Part of a small language model's weights: vocabulary 2048.
Each number is 128 + 32 x the weight over its row's rms, rounded and kept within 0 to 255. Layers, rows and columns count from 0. Numbers have three digits each. The size before them is the row's rms in percent of the matrix's.

# layer 2 MLP down, 192x384, rms 0.141, rows 109-151, columns 192-255
099:123124173120086168169203134099102130116120129164111068105161153135105100163162169136136180095102079117165134126157136151062120126122051149161163162120149100158144117132136116127138087147050159
097:127120103139171186060125100135077195086136137175090173139142133093104092103062086115167140158110143142138144121167174145147106128156186179169143177132130101158113106150135155182155160063125101
094:105093112160099111145078181145133142085151159129136171137133177154081171121156138140105144126159111118144092092141131124149205145184055133187136159175141191112122126150101144124114139159128165
098:091110152134112136115162175137150128208162112113106132037108159140106109120097157154124105137157087170148100123085110095103104149149144092135085106095119123102082108169129085158144139114120151
102:135166150159148171121184098059117124095099064137142072153100171130136100193126065161101128111117088112103177090161216096077142134134154156147087185152099118185098154135182112169190128111148161
103:075135133086132140176130182151183087102118059170177127143118071111135118158182192081167146043117103116105117165098148125147128144114113127165178115112149112120107194144123177080125114185111141
095:162120105136150119146118160115136197213133127119129115163131106107138167094141151115149087119160115128105161120065135096138104143089083083142087112170132140077155166130157110128098153140125158
098:109088183104091040146102118101169207122106111050122144134085177077091198165081131138106157124164130128158132121072085118129138114144167164139107112102142213102107145200100117120161202131181162
107:082149094153105193131125129123148101145116136117147183114137074128165125144125098152145133192070125144123121152148165117117116125112125154119134118148160158151031179118127055153113117158072162
093:157172135108098138102223087103119095126097156107072106070104147127097066122127166166124117060091087183128142073161070126149133072114199109170179094101103096105079092144152102149158097173157099
091:117133054158158119133149158152105121137168150162133153154135125157103120128113148107134120125106117073216167078116116124134088101147101182118143091061092065171153137064148097111160102182106083
102:128167136121195110137131131125056134132143120136118146086083097065146170176099120087050088151171116142141154129068155161194149119067164136135112109084182069131141166135201076129097104126102125
098:151140065138079147163209108134108086103065153128053156108101178114118174141102092080103164154098149152076120164113131184167181105141142117119150083122169119165139176138127126138129102098200105
107:109156095160107169127066110155206088142122162110126156154104096076124133121122157211131186110174150147116133095140083129183124112106160128122103068134156185126123132091105156141165102144093167
101:095138165096100138110157121108161079074120118112189171111131123060152156150111145148171114130116092076139096094141048112152132169156158124179154116142082154109142116150156118110106153176169036
101:069117130129144099146155112157147095146113120071135148139163111120103137167130092121132091112112120115116147148169123129113124159128099113143147102106070166135137097170125142114174148093177152
107:095159086120176145096175135142111126227104104164106086103094164155166171085149181121141156113105165109111104197099110123152113163124176095122090126142087130109095127149129119096100116161145140
105:157134145084119099073109121197170180114123173131077108193178114143141078168090110124106097087145104161164162193122169132077127117168095183146137112144164168123076078062117138123106121149148134
105:124070072178187105116155115082124136112117103142158206160099123150088080140097069113145143122219161152092136148196130135076136119096093187132098165084060152110124124105099083094140110147158111
092:134120078164158110196134092162165108141124229165131077160100185145085134129130104150131115146164149132130148186139113186113143112172149129133140135145143141248143178168137120096090133116091139
105:156103124111195073112173131140025102154179119131120139079066116152112103197120133138116166095113128129116199118139119124096143128086140193114156120135083094125120132131086097108165141190128112
096:119196147118157152132044189134087108127088095098123164113101135105162132147157127158177115165110104123098081102054127131098158161163204161142123097093129096170111147180175105136161161161141120
105:158120122155122151092146124153119121134162129139207152130147095161116152082122152135111158165084125136106132152158145185177096130129102146108111122185102109149110163088135128114148185163118186
094:145099141077101116130089116090133174116077116124118151146145121123215095092109140000152160150164101110175161167132122099172112109130129179092135134132149139131188085131162068121121149106154123
099:142059131132156146155106129160106109139104149159072073147075105140125076178135198113115091118098185125103140087134088112120142080140103174109146165117127098120128115092095142134107137088161186
097:104121140151109183165126129138108156145106055118157179124124101118161118158160141151090126138150154157091146122107207061123107136116160095097125127113113107136097135116133195056115068085110168
105:088139144064120153126118077139095112161132135135121125096159101143146105148154131126167123135163125093164180169097144155082173165109067111151083130157189112066129117145109109143087187122118134
098:113142076144154130101198135142102073151117077051098093147095074150191189154162156124077101066145079143069075113136206114148070150101130125060161151091148155086095115077146118149138216148199200
104:101074116185134072178029088110041130099102062138135129170127161135092082121129173096101170130164116138137139083108138142137081095162139179164144157160135122132138156116106123102104122071114131
095:147161110134161165180168132171133084122134098113123129132165150110128149141101151112141116129092091145140136130110126135136151157129110122141159118168134120153167223098127100122162069092086085
093:168114162115176136105116160110132119174129173141127131139115136132150164085087140114161138074147159082186072147164148135104132132158092168150162104147146165141110112142102182135134130080159165
100:115150096141112157143130156084192137109108130135096123135099130150119095176113114089126191082055133119085132154172146166146154113188164090112156200101119084112120134091086144159169170116116193
102:216119126174109160120126105180169097171117146201157193130147121080121103122168156093157129179100178070159136123135136107125150120072087170166110140131133138098078093132092120102067140218102157
093:049118155126122072097083158147155138070151105153099139117122134146180100139128120142134165191183155130118080077076078120092144132089101151084097088167109197126112155124150167090137154111119114
105:134149169129130162079113117101133054158140036133094141177090121131122192170098122182121068134097149118111111070087100071144126161157142136126129116131114158171149077092166113161145172152141213
099:076106077115162144193119150098145126090087091123146144123100171094120119112143121066142194123182146100076112169088147089130113163128121113175127160159111176154140140098165190123076089106144115
099:120129127081140129115154135144152112132120116062087108092158116163132126138143080126125110151149163108146097111124141129157076150125090126159120101170147119138157085132124167135097054099144199
095:133122191118074085123101151149095108186163106143107165194148170141149130139134129131139164095176090126099125101142093144142093120167072144101133152091143121095147137099152101121160108193116060
095:218140136099154151103112105178116160160088071139186203132129111084150105151128092143107106098128126123110117111121102090122129109102131156079171083135140094178149161062131152141137138048141033
107:124124130064167113104108197068136164145130155098084099056168150117151092100129113107075136136093142101121161167193139169106108139125099144119110127131124122105157114118147143178122089069146083
101:184109097146148127136157149126128160170079105066132102157094128112111164112205086084204116115117111143190114085127160138073135126120089144141090114126140141165071159157099153106133112126186201
105:161122126132111109156096088119083131113133122140091221151145116111107111109130064179165161137094161081122148137104148155139136168094135133152103090072107137168120063130125118137152103133168161
101:154133136132150168174149149145147152135123138142118090118119141112068150128102148114163112165173082130146172136070159082109034105107138160111063160170131113102149092102174132065182109121177143